Part of a small language model's weights: 6 heads of 64, LayerNorm before each block.
Each number is 500 + 50 x the weight over its row's rms, rounded and kept within 0 to 999. Layers, rows and columns count from 0. Numbers have three digits each. The size before them is the row's rms in percent of the matrix's.

# o: layer 7 attention output (transposed), 384x384, rms 0.238, rows 327-379, columns 0-127
# v: layer 7 attention value, 384x384, rms 0.19, rows 328-379, columns 0-127
o327 103:476479423545516458503483506473544601432487469539477485555447551484558516430538622475421452470437430445499494447491506456541520521436502475494474580469502543474457471460541582563464522520526516520529462448488518430523519459532479554451514575527482507543442399458558474462490518480527497506492480482429498508490436553529406515469484434486468508539424448527562600500436598452465473460603
v328 118:550539455464549459457455457511392535495470589501488590459536484487468435442574485496484478574493505520424501487503515470479423578511518566459466458562488452533424481506490588522488518425485526486508445456515441545471522602536523539420519531426521396571441348512563527460470479370519507574548500542541577483465552509482450592445482517472505476456531473488420474485501494523455515452575
o328 115:520433434593508467617530562534575500501576435491577547508498559535575541503435478553467476491505523422557480538498460511555521463523394366510504502426488461355463458570554470498469401580472515520484629577486521494493499367514444476515525496578527553527474488437483450466502464575479494475468484369427527524485496461548487428473585420530482446517500442505523510535476589560479539539462
v329 109:452413575467445593438491542520481465530529478418533542570491531485528436497514524454495614585521542552586466525552494609394582425545455541506540558494557502489519457526485490503498503467496549436408550561512420594503563549499428390465433474504432539366528464515555512523361409523460497589468490442514541510414550520469493443496530482412464458472478492481518426516486550431482530489495
o329 107:617562448471576437487526485488571555424538503630454516460529588442451525460510513548554500529506421425466482424423458452563474505455527555485553447475507557529519527487414483490499505517492474470476449525509503512464525561479563535529522563524523433613484590565498467410585517484480538494487503565471439461551438474536494527517476549476517626538477597520448496478459425570474441513513
v330 109:398547520471537504447486521569505522510509543418556480569450514419536476452480517408433446484490433501519536518488533587510507520605497508557520467516436527468473469526475380519523460550504511442417459483534422472503555542483468572536570415558458523494535432490483629404515496503420476455534561459511485531530514517523476505536420606505485467493429522494559557471598568601543501508531
o330 108:553591417499509489407466531434520507497514481611411506514474444469476496500584499557478518510475536489493512447549524473459436463468487536460525514502582427493448424482513601533466518453533526466538488477400586556486586485528501510498465598456486482465516559474504499522601575471555546528495523661489424468456435523467637458407538531410567472443464496460397453519498467472448554493526
v331 119:483530529469579463504472421459509466457537401468471480482492427523511509526429499415420480545499427454457515419509535414494505450504491570435468479505490482465568534522545518496478484476534502553643589524522482446460509527502582582569512590513498493416530539489482436422474570519440515510533455546482399434524511564537472542538445451523545589493423487527507545566533494518527571506484
o331 116:533494430461467557524474572496498601478492507486543506413518515475444467469447446620501474490536525446620523506508404519602489560557482505506529493507480563500424458559520552544495526460470536402487505410510577528414451511462431456449528400453481549555474430489495546496465482484532494480459526560537530527496536481448546528366543538523494397481558411465540445450475413491383432494492
v332 111:541469434453417422518531619520571506381514474599597492493490487516484480468460528522506523531449499396495455424487419410524546446527502518510446484529510475564488505505442510452480509417474510514454504549521522583523493549499581566595561492468520528487516359484551522480521498534534490511535544485511493431600527516511469514542417431459383526433549438523481435516491488400388454487422
o332 103:517517595553586515457564444476506611531504465414494492545432491499495574511491470460559545489497524528463537490580466461523504456601514534416483478486461460477503471459523500578512615483477460429583504521583523468531522401551340487436441500484507478511455537549482486503446536574453533485469469513442561522394467580489400486526529526543549525549461543504552645490529511507551461538558
v333 117:566515485541500541506550509480474515488529525527511595490543496481483507459479465527490530405478504581498499508471494585462484581592496615489585522571379552530566463445500449547482464512505502477502438471584479437530607544465462619486546454638458479548497484423518496477519465489449465568464615463562493536489465506514560518513457420523519463472586427508539514546449486442479441457577
o333 100:428466444558539461501476543529453534475481508494492439514445524506529531551499558441528564548509549372488485459565608444526457410454573450491483485436627465486487542467598544440503468486455516515550531443452538502522499479524523508539469551509475455566400449587526479454554537498530563447556437522440508545526461521554409453421489559528487511540377575432479502450395563474484500457529
v334 114:512462408516506502487533444462450548454491560478554534548539434605504493487479489577466509547534491534519484447438466406457452469438535545591562475451421424523538486635483548464528524357512581502518533532461510526492413506538506514424533530448533508489537524522516602534565494378505562551544471533512491451504497496476483473480433574523498457539456495476508561558457462544381557516438
o334 109:458564531476493520578405429519430400470570523526424470483454573462501566526494582434456448510450555412569446511620547588530517536523522507471461506531585530487407486395443527525499445510532486610523475516485447453444590447478426412494452490428441525468507537490457473502463433573473455504432511497421528460445494484507497553595558454535444472457565519518534434454464515460584435473520
v335 112:459429457470446455475538542534516469526539541440502507524368479500405514560406456450514460538462433470459512439480482493480460528568491365484526499619541494575460438477470493464422515501519439437454506493494453518508515529443504526605525523545454455527452582520492483410594496544452519482503557417514431431503483422559542499475438462608494516511477490470499486456379440480503578471557
o335 111:573504450486624541507416515495523520508492453537488505543581547493591479389575563616531584492525476474515521521487514433554501480459516584498474567507391478435561631456513516580445487449437561449532492516502512503441498477578451552411486364542532479533559354531452509465491517458589478590470504648536552539494537523486492519575540591483471456485457581464511463518514558487448464553435
v336 111:571506493436475569513461545510471556520528562422567515497436528463480423511483506487508474522519536493556442517502568525518513575462586461417442460522555501549422484430558530577487533630393521451545481522460510465575592477480387590486532436507467486472605503473480484536399502532565483471495645473487441657477538438410481426473395505478521470563538435543523421627484512529568471417542
o336 107:484465543556514469506496489543529470529423503556477530494536527507432507437504500531478437501460465483474479475439400491466502383484441538524472513476445427530557471528479504474553517443498455389447436514540396533420475454519626419567486538585522546442409508472600512436588383425576519555450438514510477398519454577534447560524560498664455513524524517460565592455590489554404526576443
v337 107:511565477446498511527552419430439465459445478538586500469556517388550569454533492492425514560474586523440489576480428515552515500537491480561511464460493546451459494543457484450431469572522465479506521444560506550475479528487566460563511405499435456464484570413451514570484498556438467570640462426436481531520475440520417535544514451553581534548492541478566456464484443521591566453442
o337 107:491430476565553563500487529497464465526486496521529464474543495629383459509536421473475525517539527540600538534560567417456534563458500566432527472609518446463495553499528536537451452411471553448418468474422449530580558583490497514477534520500531478535606525502561477521487578420449478448331483505529503419509543542508555544474474573485453512479480479475447535467504429492415499497483
v338 115:501471482532538434501477538537491630455509542522499420534470477429379499443559517493524383447469452477529416416451606491492552510472511509551452505429521527523500470506506563508459535577512517490473485559437534536437553497500440475388524491402523470559406438445548451449454573466490413512498502506569552474461501622518541560472472540495525533500566464487488440501536468462460514529521
o338 108:542557534536431519470453490625558430532458495478551583468533516538610573498506540500403546579505519538458589520447465464535447493540495446453533498510558511448485573486516501547552570528464545608541500373509541485508466544532571598571491546484479543441540545521425514517618428498432541478500468531467526536511441427544519438469505491498492383456501454484506489545439506516513477520451
v339 117:530573544472540510565569540424621451475516435539497465594524514440527442497507551486484502493491511561508532511534442467491516504486501613465658446539514494484554501482449454419442408527429507607559552514591478514561498443500595526469474521570500425488490505544494490511553511474494532532505465570448427555446522675456486476569464508528537519463550480458458499517415519485548472476467
o339 119:504424434523412407445434464585429582541536528531486499403473488549470515537501463465497503513497548476437554545495524513482546525530438470420407575573519461542537532484591478478492607494561529468516432470404531455488495552473383541509482480520462497525485525416583485445461535508385504475516557492551497548490520449456429498369562552403491494511448519560502487429470516496378594541613
v340 110:537484469520492531551480519485573533431443511490471596471475481480540489457438524481514449559555454510531524428473584419449471521556566583531576487520470503574465595469596498535524482464502530481542496489504519507481451550534538618426599485522537504592468383499472504476538511556463550521425539570487580398509503547600478480543563428594457460411430497461481428557501463502492486480555
o340 102:423532544522487431533494567538450574486464455524449519505533486409553548504553543424487492586540484392435406582638448575513525448547527445445523507467516554510500407622465492493544464570540520447546558538555496523459501439406394512572409456463479543525484607425590479526469427529502510419534462451569407558482522514535499524527515531370513443485604411465541571436518581553532524473477
v341 109:418539445532468514494407536499510521472478572555557401456516538566519550511505489461520518519538545417556492522434562523507559534429435431469544435595464454559503537542483461544540594462404382503447435553502575418521419467485451361555529454386450531498475413467444497477508501521496548556493480552541469490409519465513503576482509467390574539490551499476700472448368505433492513532469
o341 109:476508533529505576487548479516523530596534509517432590476517503532509492514544542465451427480494413557428477495472478536531496573539501621502437580417500472521597450482429513417521508607554457472491568465511501525594436501512573545521516458488551452496534555584531579531528454561529470473538437433548482526581513527521443483560464462589494386606572459504380448580639466523553441517556
v342 113:443529440534516430581526503592513418409552613486438543477440502488447505488482496543544405530498455525561631467500579538449496584517470494513403482491507584481511526485501547517456461559551533521520527550504504481498452493392489485554393518565500515571540531509479568495555453498505544497543538497484516478527566531506470434610452454521554468523478520444354550549534518571594411391635
o342 112:514426475492516560480483488467506502573531448482534488501563498511556483514527546479455544470520511464517506530452474512518481457477528435427573453463523461572580525511571444531532532434527461452408533551462556468567557497551444441466484542595567507476475407450453525477478487561470467458545582536604466423504553438490518528469547496412527532500590497491565473436367497548408514551464
v343 113:434484473556444552527509474502619452517435425507481548517424525453424486490496539553485459496444528462501487476569526494526512535539468527521513509472522384582501513588533563422486480501349561458568457582517462553512460489460531558435464542483483521415555415501462447518487541542496486402489452530515379565488535533490516559551513477490551482476538554562438569509486397469516527480484
o343 108:563498565421515449404538477534452584504565516500547466549543425485460616479483351435572462533551529530488426485450510563433518453434491519487555496404502581521508552481463456509554568548606467443506606385512512555492514558517598478579471504413499452521472468499474602454556507434518537586444408501390550532502514467490518426489439553568451576591480400574522391495602504564561454491462
v344 119:385417532450545478506511510517563482553533451460520413576472508415446453546507457525496526429518480448560569496549557398539594498391534517539538532622451476536490477432547383608487538485490501496600435473507547567495507532465532527455395498524601515499522492553536482496485441520543437485555544470484513484630505413564526434500538509602546487500466503467450529409568443486420514539490
o344 107:590530414493519508509525498392434482456468515445456532499487530531487505444507544536559526471450478596488476448525498579393375473454486464496442477491502541503511533469485600438454445496425498514429547487481493456502513564460503528530559458494490454532489407498487517473435601496446536568443493525533478575408552504482500501479484524457472423520485492652583438553507538496488459440595
v345 121:481462465456556511528538540454507523501542492525574500586563459514521499523522455499475498502474517470579528530578491523613595539573372426530558452520483517545438531440585503443622456584543491458470586541453518468428516504514606520530483513484499477545505371438564544450466529508549565488595424467485548466471460512492458501458512470545609505501422554545447491472534476483590464466400
o345 119:456485570585545502492495495505516552523569483574533505474522493399447423496524540533506467470618562534486440475434504464452432499542588519508498404446440443504498566538540527478395487475513553504506388494503448519416524571475500496517457523507500446473443631504466502519444483470510454383471530559515492549523470510488524523472518478480440565490594451519503433588538478484456545604588
v346 113:492492471617527481572529475501564467536402528503477503462525510536471538505560490484474529574511429441560599417483535400480561485454522517492508467437456541554435470489465500468483616529434613444522483531588460480526489543474519552472524518415480480557434555523548433543485522493497500480510507525427503524553471512495504493509569457618539513486498477484585514508525599593444491469492
o346 107:509603481479494560495451535537433533541570538508543435508523504471574518468494501550421570539491568605440487557507377589597463498474464514532463497490433585391491513535478487515455468499556439516473506490444491534461557423502492434518535468537506540459481475508500530398509460494533507500558531521526502554482509473431506458424466514497472453555453486569466538443437415382596516609552
v347 109:444428541464536605563504502504520447475558523596404522537486534581461530443497475572479545507521608535483502439493505514494566525528527570523521512485478455466437467520487480583485528473510457462605483435463601434450482449513488493593437532548534473442488466584564510509594454537536569379502630425549500538572528507483507465476418578555498447527494532390511466475543492510483515579528
o347 107:557441440611471521477477509498543518535432514488570473437445449438602476500443542518444521512471451484450446500478518560505424462404534511517532520533489492460443565511571487375436449495565541446460478491516435504480459501561551587416554492516559587562490523498507468492453564467507448533496442593513539428418547506523578490552511550436425542380493552572494465449604446510435554440445
v348 111:515559413540567548500544422450452487509419483444498571522534536482531437544494519532559482506576445471534475493492472439530527560412504452525584613482491556518465449504616562591566547459496456495513476590426473540479520434566453431418404494483495584542466412518540395570438500568503490470445466478544516538497444462457491446570525464561494471557554540507512440467494516538478438423561
o348 105:549395623439464491473528559466531497510524470620485431494449471400521622477353528412499558472463487522457515559520466575471487487624387500545482407528453436489483496570444475454447478505520580524460554494516456481488466566487510521520513504520461495535548509462470523559478478522583496547549453500430388411549530537592451550478507574501495530457414522477526551506468473472613551510404
v349 109:460526469565541447534450417431568498532606402424511570532465541480528527478561491480555449490504451494430504485505465493469524502391513463533477530465438487453427495532400578444486522553504625461496451421537519532517453364493568481439413480501472517530465471479417484454535521504368559529463511521539561524517557534465488485556514484431501468494442476436522455555522465473556461561508
o349 109:554477517448418557522428603568506454551469478562634438565540456531426490480490530489526536462470572533562430557490460487561483478557477457458457442495511449550538507513553410541470538422541468446415528562487540502574572581511445424510527434505580492510485541546510563467443543482565476496545464503489463504436534544468532504471484576510478553534566475550507567498485475504441478436484
v350 118:490622515512574529543438515430453483413541509508570460511476369401446522523526502526506505444342586565503439556517611429473415508470531536549466547496538548458550519538535468482502403373518505496467534380478502460530466552445461385581547535462543458521525454606490477515450422489408520537453482579527555479568498424506514560512535614545516531528640532426496498428482449488520526489422
o350 114:519430469600415552429545509572593508551371564453449549490517598525548434477412448417501476597650519500531517461530445571435518490490464469495494463420478513483475505534564578566495437533453481533565421613495454528460560509570553572490545497498482526505441532434516559488468487542451536543470556478479527568376504574505451581513534455415517433454377427489497475504478509579428437447585
v351 110:530486496384532482529453544509447501551521533502622508463449492541456510475488474493366517613478495377503527492468501443536518573534532421551564478505559530535520517577535471477446525537473506530484613557521467496572456519455576556539515582481462515395411466546496532466514518491554538526479432550487479494438499475514610482494558475470532488471449516506554481489489434519477522514563
o351 110:465581505621454464473534368512500566461452438500541503489502551450465529522482529574533470424492494502401479560536504473499410496431539512427466522490481512495480463478475515570464498447518493484476454472577528474448476488593504465499545472478493516586528511518552484618509506559433461522473534502567481426579547397493515536470486560542465561510491490466522445438566586432464439544507
v352 111:497483430632537471410491431471528518493585394451541567574523454475519529459506441602507580481495433596407454544469476491508445501499444538531516592416546576496479488553503548524492445441492429543435536446410494548516521491551473524468451457576490510492455481528471474555476569476503528468407494503542464383506547447393534570461525455481547564530471499485488457612529474475484536525435
o352 108:533545497392453543523516542579411493532456500517471517456479575491453506477463520408624542533547663442559450412535521519505495478511547439510498373566472517450611549428517454461571482546499523457489526552519480408503470535447489604571423524360522524515521511486447481599464373494454450535554511478462502544495427530622515518533467525532429457489510576490509507467358543606549475474393
v353 114:535550425542481491556470470546419494530537525565537558464598364486474476496494465505504474432445532523466484453413480582501557469552543529546455565555472478393410437524528458564520509443591508515417526528425542469479570507494550409495415446481504498471401561459552521573442553465473501590560445470510507502437577506518488476473513458410536530405570566537405517485497543606524455504530
o353 112:526580536484517552435448515534571463487507543511503487502440575539528521553414584498440452463577423461475480599587553484531453452514484419502562437471527505588598482467538524608521493474445508454509443499432553530537480455551478620645541520485512502509513460505439424463512496535555502523449592473538487457568425580590526518416516473522507516503435429485493475465573391511454453450510
v354 106:523499383429426566566534572505503540550486430490484499494524534474470495488554467559543482411441555448583507485433516471491483387579559498463501502445465535510496476568498530429475529462414436450505509409546494510558544484414383527526503491409406548544454519451530601623428482540416501474475468509479448546464564481571419423484441530520448436459548470503471484573403556531464603500486
o354 109:499475631536542482479487417457430465551443579480481455496398437505577501490440511474505566512482557563397500546581539510514509552369437494544470491561523520573470553413519536547479486616624478496509472553489449464450480512505488465473559549512562573436541444530535496422467547527548472524530487509529509556514452511508525523491530550424492548535394526503535489481525491539572445452524
v355 114:501497501552496540442563602530521507570533595512531540410487481539442521432479406490497424534496519487576540450553582500509481425393439445531457496619456466506598464500504459507475509467520518516495454611538466532525561593534497487465468521516519448469491492589517578513535549510530575586561426522512514561454420589550498495484413501485590472591524455535414490476457479489425463485483
o355 105:518545556513490474554474502462502482479486489481502498576485487549482489513488589570447541495493450543490461525513442582542478540570502513525519533328554521485518494415514510506533489572445477572403435508432525398491457452457572496551452511399432483574463551486425517522445410418462457439441539509456478526525488462485539418560534502595483477466531565544551521451473450502567463502509
v356 111:488539557534420444558563461556532558568540375518521498530529481549474501520521586627418464516469581464520523455456508519457557462534430464522596591492657561446443479487438471493586578441506520553610535444428364519475492488546516440535442526520512517538569415466510594493467537431509454450568487521488540491524499502416528486543442477583551437424462510453477421480508512377458498505441
o356 112:594494460536628529459439500463555469481526513454495489519553552403508549466558472434599500527528489498490444454525541502546445461437500521510503453538505481543495441416541468525489478546503474464425536520598461491439547507548504648506498504504470483422352538530562385519478493492495504564403490482434488386544468460490479468541481497452490554495516598604450551539484462593437491455571
v357 114:517485523448493480534440594496567430510541403555502525554475521485429541502490457537517519554435518495510519471466552520544550381531499545563502562445545488484435452461513412539538459499467475545405523473430484504546474508455475565595522528496511481495442440445503575512533559442465436510459556538448473511355483530434502501455521580528540503522468464491516454605532439481447364472436
o357 107:488561400518403512409574430530476686487429488501484580435483493431545498544424495468505421495595515490466498449525460520495499450464492420460478435436510550514507485529477505479540544486508592554567434439514530562552518535538560513557487410497534527526605505575518463540497469486513535485580480589516554474594545492516495536531496438568405535451514490519513420434499516508507550479532
v358 116:507461517440493530535501493459572528522548490484433527447494580518518511466533526503487537461475400516532570527487511472526515361515447539546548438472532517608624470466585486549541523474509452555504477479446514505535513481525480438538494501518456452491479557479473566419559429450501523506487424520475444573421450420520507587544476544447518487483458493548457517548532529419499527484481
o358 112:490567528531519502518514518549417511509509507474468418578466484500524432505439509547501462459513482401437378550486478546466417543536536549480465504475437556416410512488481511484541489580515499501446549446468453515422497535530495563517497493443517573539519446524506500555390497494492516449574445450550472513540503544596516451493504547465451510479588514474493418487454502648466536594512
v359 115:582415515543501474572645508498474480511455496456520467419433527477481612433461530528539519555476521456600414432434579542533510574536543571487417599469468469523524487540473581543550488547492559508514543578497501525496497466509527498447441578637521451443521488502482488561443444529404508482451475494434446450508412468487524546584491532481505529458507568504484462527416499562430480563500
o359 114:433541478460518535411456483499556468465535467544498519493476415498521493551511531423431537515473533549426515482447459529468539394481454411507561370523526556455510505543514421464503575529526370483390491468513537474539535506498517445537494495480448582595464411503566460492479491495627571533464534428543492604522508531494470519454477453533473511455461474512556530518585507406535506520503
v360 115:548515519473519598410493499480547541443487502521445513506486496538463463535549440523523480538560539355502545534547547470510525508543493552477551513452495508582612467501497486514414508544573478467570498654522388505448449508495509469484533480477472555553475458430476558471527524443545420557507556443529474472524423466498550511522546508480370459585493578550600456524498469489436488441481
o360 110:443475456502472472474544493564442410530490525482508461552495487570472553553535537483494545464506539516494454447455507576519494546565593465506445488517498494445462532529527540442515457467476515573399509523524632463486523472441523499512485490433481460521522510591512459625402554480473466500564453615581538532442502471523491536448455499475516476478483425454493429505525425494537399553460
v361 115:483610439492488562559439526529450415455617507562577477455566518470530490487520416505442445535571498478501446511520524584546520451466513530458498407588592443413478469582498398594492449513539490532456534513505502472466565498523455503454539552524514464501549575534479547434406467528551502550483561539507450432461490489459419459493614527497444452534442499455572493447543416445503529437477
o361 114:474428559526469494529447511507506535536492600478468591516500635517422415506501456512554534496485454483568574536600448493465507523495521516459460603421484517576459474347535596439444454514529596515513425500508490509462478489417498506547556544578524456535519466448556497580484519464411433449513489508497578460440485524584533536583421479518588517539557476484399467506524559486427513410481
v362 115:559432558567523494547511473534496621512525408575604474550467543510447484472578543430491525498478529525487511509466491493516568561481530457548508481479511417563545562420453445497451533460497505384471427388482394485512489494470582456474443460480483542459551564396486542554531526507496520507549561490548541476486458508417533588473380474470481564567606492429507451440451491535447483477534
o362 116:454519529489579452508477509490520457501554517437467489456541469548550531539559474517484561526505440520488554484447501490473446438507526546423586499414450502442516499435502562441527569545459479546519399575523625507519504443561519526478474564490512408526479457576380547485520456517579550549371444390514489513460506470555465379598488544554510395509601515577544562495479502527479540566486
v363 112:432667514543577476453552522451470503461489442480482472513482601483579459469514517502468563378534524430486470490489423450510537348555461477481482437495489550530558500475449485494515567393491488348592454548553511530523479456500527478550462517447454458519416412552497548617377544629499395570495514493542570510599503575596559459525520482496437469486532472489488446510563515439489550538422
o363 110:549461459505470495575480453541507562514469567580430509467591449494442561519561549438507550626526488553496480531567534491518492481492526470555462545588523542447554493426455501543453544532550510519481612459509543442409485553527479601492365437478567600452520525532561496445546487419389593552537446551436426557436541520458501461474353547438530501429437517481504487381449490519509460499527
v364 121:484573534537556516608428381553569487567496451486441498500540567576515461540488564507511510520449395550541549509477508462510474448471384525505551462312476452514486386433440464462516533479488457502443560364473412498571365504415502497460542592454463568505587406416519532592555512495503425484506491428530402506487479483391527506481557449482541503475495465571525588499505420490534475507536
o364 109:345506501510441415416533530516464560490558450559488514515454463489422539568523457445532470559496584488421436392501488487425431520522538549540475533577499460523487551447524486512520475449522449465569509543442536523467504509514533491550527378505534361487460609569494427511449479538499557490495455650458536513549585548614522447510457530525498601501561539487569494596493574534453548486409
v365 119:461524505571524459517460552384528453539502455528510512410499533491498454525442477505512509467446538478453428477514542545538522523437482408427531436502568594475599521517537452474450516523520549521542493590413567432494516483542393477545461510479470488579542423492551498498402487525541442546481521433450517510477432446457518475527458494529529581540577454415423501538515485525499363491469
o365 111:576507475540521566529586552506516553490448457465492455559496553543577544496552490466420466592452487534583581479441485433557464470588485511534465472571441466507435520452522468477566497487550504470541504463547484502525490514429624509442564490641502514441539512410519511494465545460566453445503469538511543472506482578600467535403589517504524450493451481432460456457481497392472563553533
v366 115:508502363585522477511510465488432497447500444605569513576474374515359541549532545560444571441560450491480486485522579538550460509447579541501546546470438490542476552459545547579568472488484513498506551555468536461398456475473435533504504492401497447470495475562485498562459471497522496514519529521483562530444437536644467653554484484518439420527490480467395538477408498467458459379564
o366 107:508463527459428568544494486529531502544540581413477533488533571535552541461437534510497423542553525549519447537542483499518559483431479419529463472515545527442457479558429477380481484535579424516540463484570478469565457476427579533527448401548488509523557584406579514465526465647537509553527478449457485522558566531361562457415575450402550502443490495524587463498588526510573530563488
v367 113:478443558398398530410441485469503537444533492488549483503529483509494486473470492467458588582599622504568514402483622517478513565525505514504517518486497516626469456545518520599406473516486522506537524448502572502530510522455517568487507446490448430515473556445456512564483464494483454482537521549447421518537517563570483455454418490483504530519527520484456463545539467446412621546501
o367 112:505494481565500494537511438486544452503468453568449492455492527502455606555501501545443513424444470487516495492530404466552447500412541510429512578515533485447413499454476517491469619432570496493547476540587504489496483449610476440515521489559560504445540423483556565466588502493541462498493460510473681444443486473449533528536540497472574438542472453505509572488534455520427444433504
v368 111:488482507512470554545481446498486510497415484426409464486563527546500466503488605503438491524514453511535508444473473488412525420470422455517595545519538470564465559521513581513576520507492478474375456480414451583504462493570534448558538572418514493443575532494557470490505547393489558437440421471443522484428490466522483604417548526498549563563461519582441513445542529512537405522476
o368 105:555537512539527446461517523518498487437525423528549510539518472516436460558504481539569512471530550531488470522524456437439460538523437471515488422468492483466558495502488481479559492453494520543464534473503436529520507548473519554473467463602473489520437452446425536508531463527545461604477564460520479425589478518563539410562434519508562518437561509496522530522462494475579567560530
v369 118:531487481475561454536506455470471453479538444513585457480448598486429423527447603571516496498512510442495504522510533533557509561462521423526495401508448409534533574418479495437535464501539473452408467633554516547430549440522526571497526493430479523520420455530504525429527480525574543519514562447532510438525455512467469522434514529511517500403510491503475495506520583579535419484521
o369 116:502503495516493487452457542552611524505510560544517595534527423473626478531641554488503478448496470559517528588513543436493529400560528520456463527437494554473436490503436490537499532488521541516567500500553509494528391425482527420521419447579577494482528553485440426566488449454471484499501410481468491546481536538489574441569555491596515464621513486462564498427481416419551552545452
v370 112:510441515426639445423416526547480499485436556566519402501528407470485533450538452466461497471414459543516496538560681551523441516420422533502528508527390555548472566523520516579609515587543467466486531459476503485519511519548498445468515430332479483570512560447453545413549453465605514499396459571529468521461437448449539482465549555494518512539565496450466536563570509441533480496567
o370 113:405491492540450449583489398419562546470681422465491571468511595507530428609515575528520528581526527442475468484448424534461486596548535574474521515455488508478468520483448394513447384397465619499552499490455551409458484471484489503461562563580545514487508492484448490509485559564484544508553502478509557465557554500523522548421548446556466493453465431570534530593540432483531547448487
v371 110:543478557440501510497513515514511489536475607397363563487468501380450448448527531534569515461481565475494516499572603491473471529465492503495449500543488581496515616517536437526467454536492525458536484554404590448487462436518454569493513407447410516479491583552573504539536533452504521514550454471524510499506466591543482396529547498565545514477523456495536490621457482586488470498411
o371 110:509566537471441524491508549580532457424457508483511447609543462485558502556485526548343523529458482551524499555528402469521558549496583508488505521589463558550539477524462497493554392544566566543448448501563435494426517561497481458540456552511519589473513487510370538419533450509561456521471593552495536540498513404456427523538514542403457466496424446433465482423471502433534551498501
v372 111:563541552548525377486563552564501465522485381488498550493632562539504465514478538486512491520472567504502537495543382387467575541528409471528541454472512531491467496510527593381517585453559438574512525510445469494489450443439517486526626517485474517575500480519487445601519456489475483538533534543474506614526529494496480542524452512577445518505487526507471509481593499490508556488433
o372 101:466610453458551640498512473455531553472552579501653483522382513500561485457526541476484456549435470559532550533519582591469476473470555520531408500419519410456537395557474444564417475550428546454424471553528495512495561570562517526488392490553433484464454456565471559429493533479536532468528442439558461396483427498516488479443506527368554435596552490495631533483485516500437394533560
v373 104:476508450441356529596633548427480501393577475522419428507489488521502445547504588534519528495412455485534477473521517462487475370559451558595534483492530496474481592500447486536510516445504444420536434486513562466534573468507422501513514546482466497477495500561421471432503494516540467505542535552464431536542520425560494564561554526545504410495386467520497612582535489544588488447552
o373 097:513484488563543570520483481519408494588425547563574529588449523416580519501495386549473414454613405477441513487524519526544525530459519533456463502483520482570582508495589496453439432498597576466580555487543493471428436585436532521513542513475489503531540486478513529478525570515407554499483415493502546512464511506544581504493457537463458578520539603460452409463475529504463449542503
v374 120:562499385442434496437520479430552452480468449449457478518517564419543494464511615444524481552571531397528439501476528516451542568513509543532453513413469495509519542553489588395466528451530541498501482508453545391474455523552504500507374500493453501465420544581517419595469488554582632446493518516522542504382517468580433450517455581470479555426565466563429528456506489520504511462423
o374 118:485546612520497569541545469578453479430459505496539483550565429467487491459484461468430507443374496622426569601529519421503509455458482472534492404647462518489532557557474432485422574539473520468443528566514454448522540544457484458494561506527528580476623475409507515408543539510484387515584536465456445452554521615418595498592582560483517458483476411374554578483591523554473439557570
v375 114:502475484471572452510532492560474546532403552507577479500534435455471593467523569524511454496489543581512472518516512431464583576484469429444478503476502479501440518529479466385483481496520513465432496434544488425509509499540517435469582477434503564557491524506433547495468514575507504529462516456498502574545535408491523572518483484459488524388478472531523510502525620455479484502544
o375 111:501517557576458480467367594520574440465542486521460573481501490569510458581591470500504555501488420536437515481485511472541456508549497515523530548398504512483549477490526487588509488401418510489576542455524530555526435467454391443521498553549457411513538470498494532542546536467497524579490521531414492491436450493462543485572522446549509448544468511491486498551547429581512455546454
v376 117:589429465498529500521514463570547568451602431489542445425424502553504444447455399464422537545424507514484550387455454499548470481435426478562510395546436526504477587543514500383478442442487475528472522382523434477540420437538469548514528475522579557434422435472470490448565532534514463551511498485392450458577515489523541475559515499520542517525461482464517500539501563460553484553580
o376 112:459536561373466424536557549423507500475428492480498550644550434478508510485544543491530464459548463465543473552448500456473511383488518599476524577435534525444619403496499478530444489589462456496515510517466449540517507575523514456479510563454400536561514521458411547493453495484483546499525522496639565536487499430479508468477554518502462534481515565480443514511462383597455449559463
v377 110:473568475498526473541494414575514591499562399441504513546582521483561524466475531406548468487535512499448414523525518557412505527579517528457501498498466578434542492489434505622509532488426481463468492572532429421523537482452517498475485421425575543532530440409463470513518449532446448436501516561504502514540522422520436364527536563467405501409492497500463491529509499481538443462521
o377 106:438471572464532503484444564444492446520470499586530464469466495478436481518495451556507531569483516535533577446500486399466506466428518406577466499595519357543517459491465488439514433475499537448560532441439518591463489541518561550583490530610427465460439603542556515444550538455457509542543488479587588488480536560541532620417449496527472535509464532487495539462518536579483522416593
v378 101:490584566396575536468437504498466459531441487506512459444401485620496474516566488473461399454496447475436512468467404512503509437494480470524508524473555571507635457469462492547449445441516447555509514449512497563496593454475493467457532480559512461442513544498462370346539512537456511482557502490445516572518522600462450547590392495511564552527561476589494492595429496521448515483572
o378 097:430511451547512516472533441556502544448433560461501451461555477493556441556467480577540538638486433482501542462553514395452422485435563478425534567496487452517461448590502555510544496512447515557512514440412565459602447469497400538581457476521511560564476461497494576494472487480517552562510469520521560415453502424486461477417594418496508529486545541489419483521492538415489479471443
v379 109:542537637487469526518487458503431527455514597544464491495573556492462530507550508601559580440383449514396556561594521482516509424411434474526455518485391524491496503505530471451547502611371523477500525564516453617421476482563572517510433527464566482535466520461531453446510588557504501548520580502525507476556440492539470522463441609515540514437540513455465554496492391569525375589574
o379 109:515570441512447535520552492583530452463493455519585507576442439529465508518421494451475484494579483464515483460473516365488463573426528539483460453546509547524552481534561487485532418477454573538489506410389495435503554509428491536512608488502404427416490514571414519539552447527483476452584424532481511485458514536508518436472551376466471480500442419525529421549487472531558499450487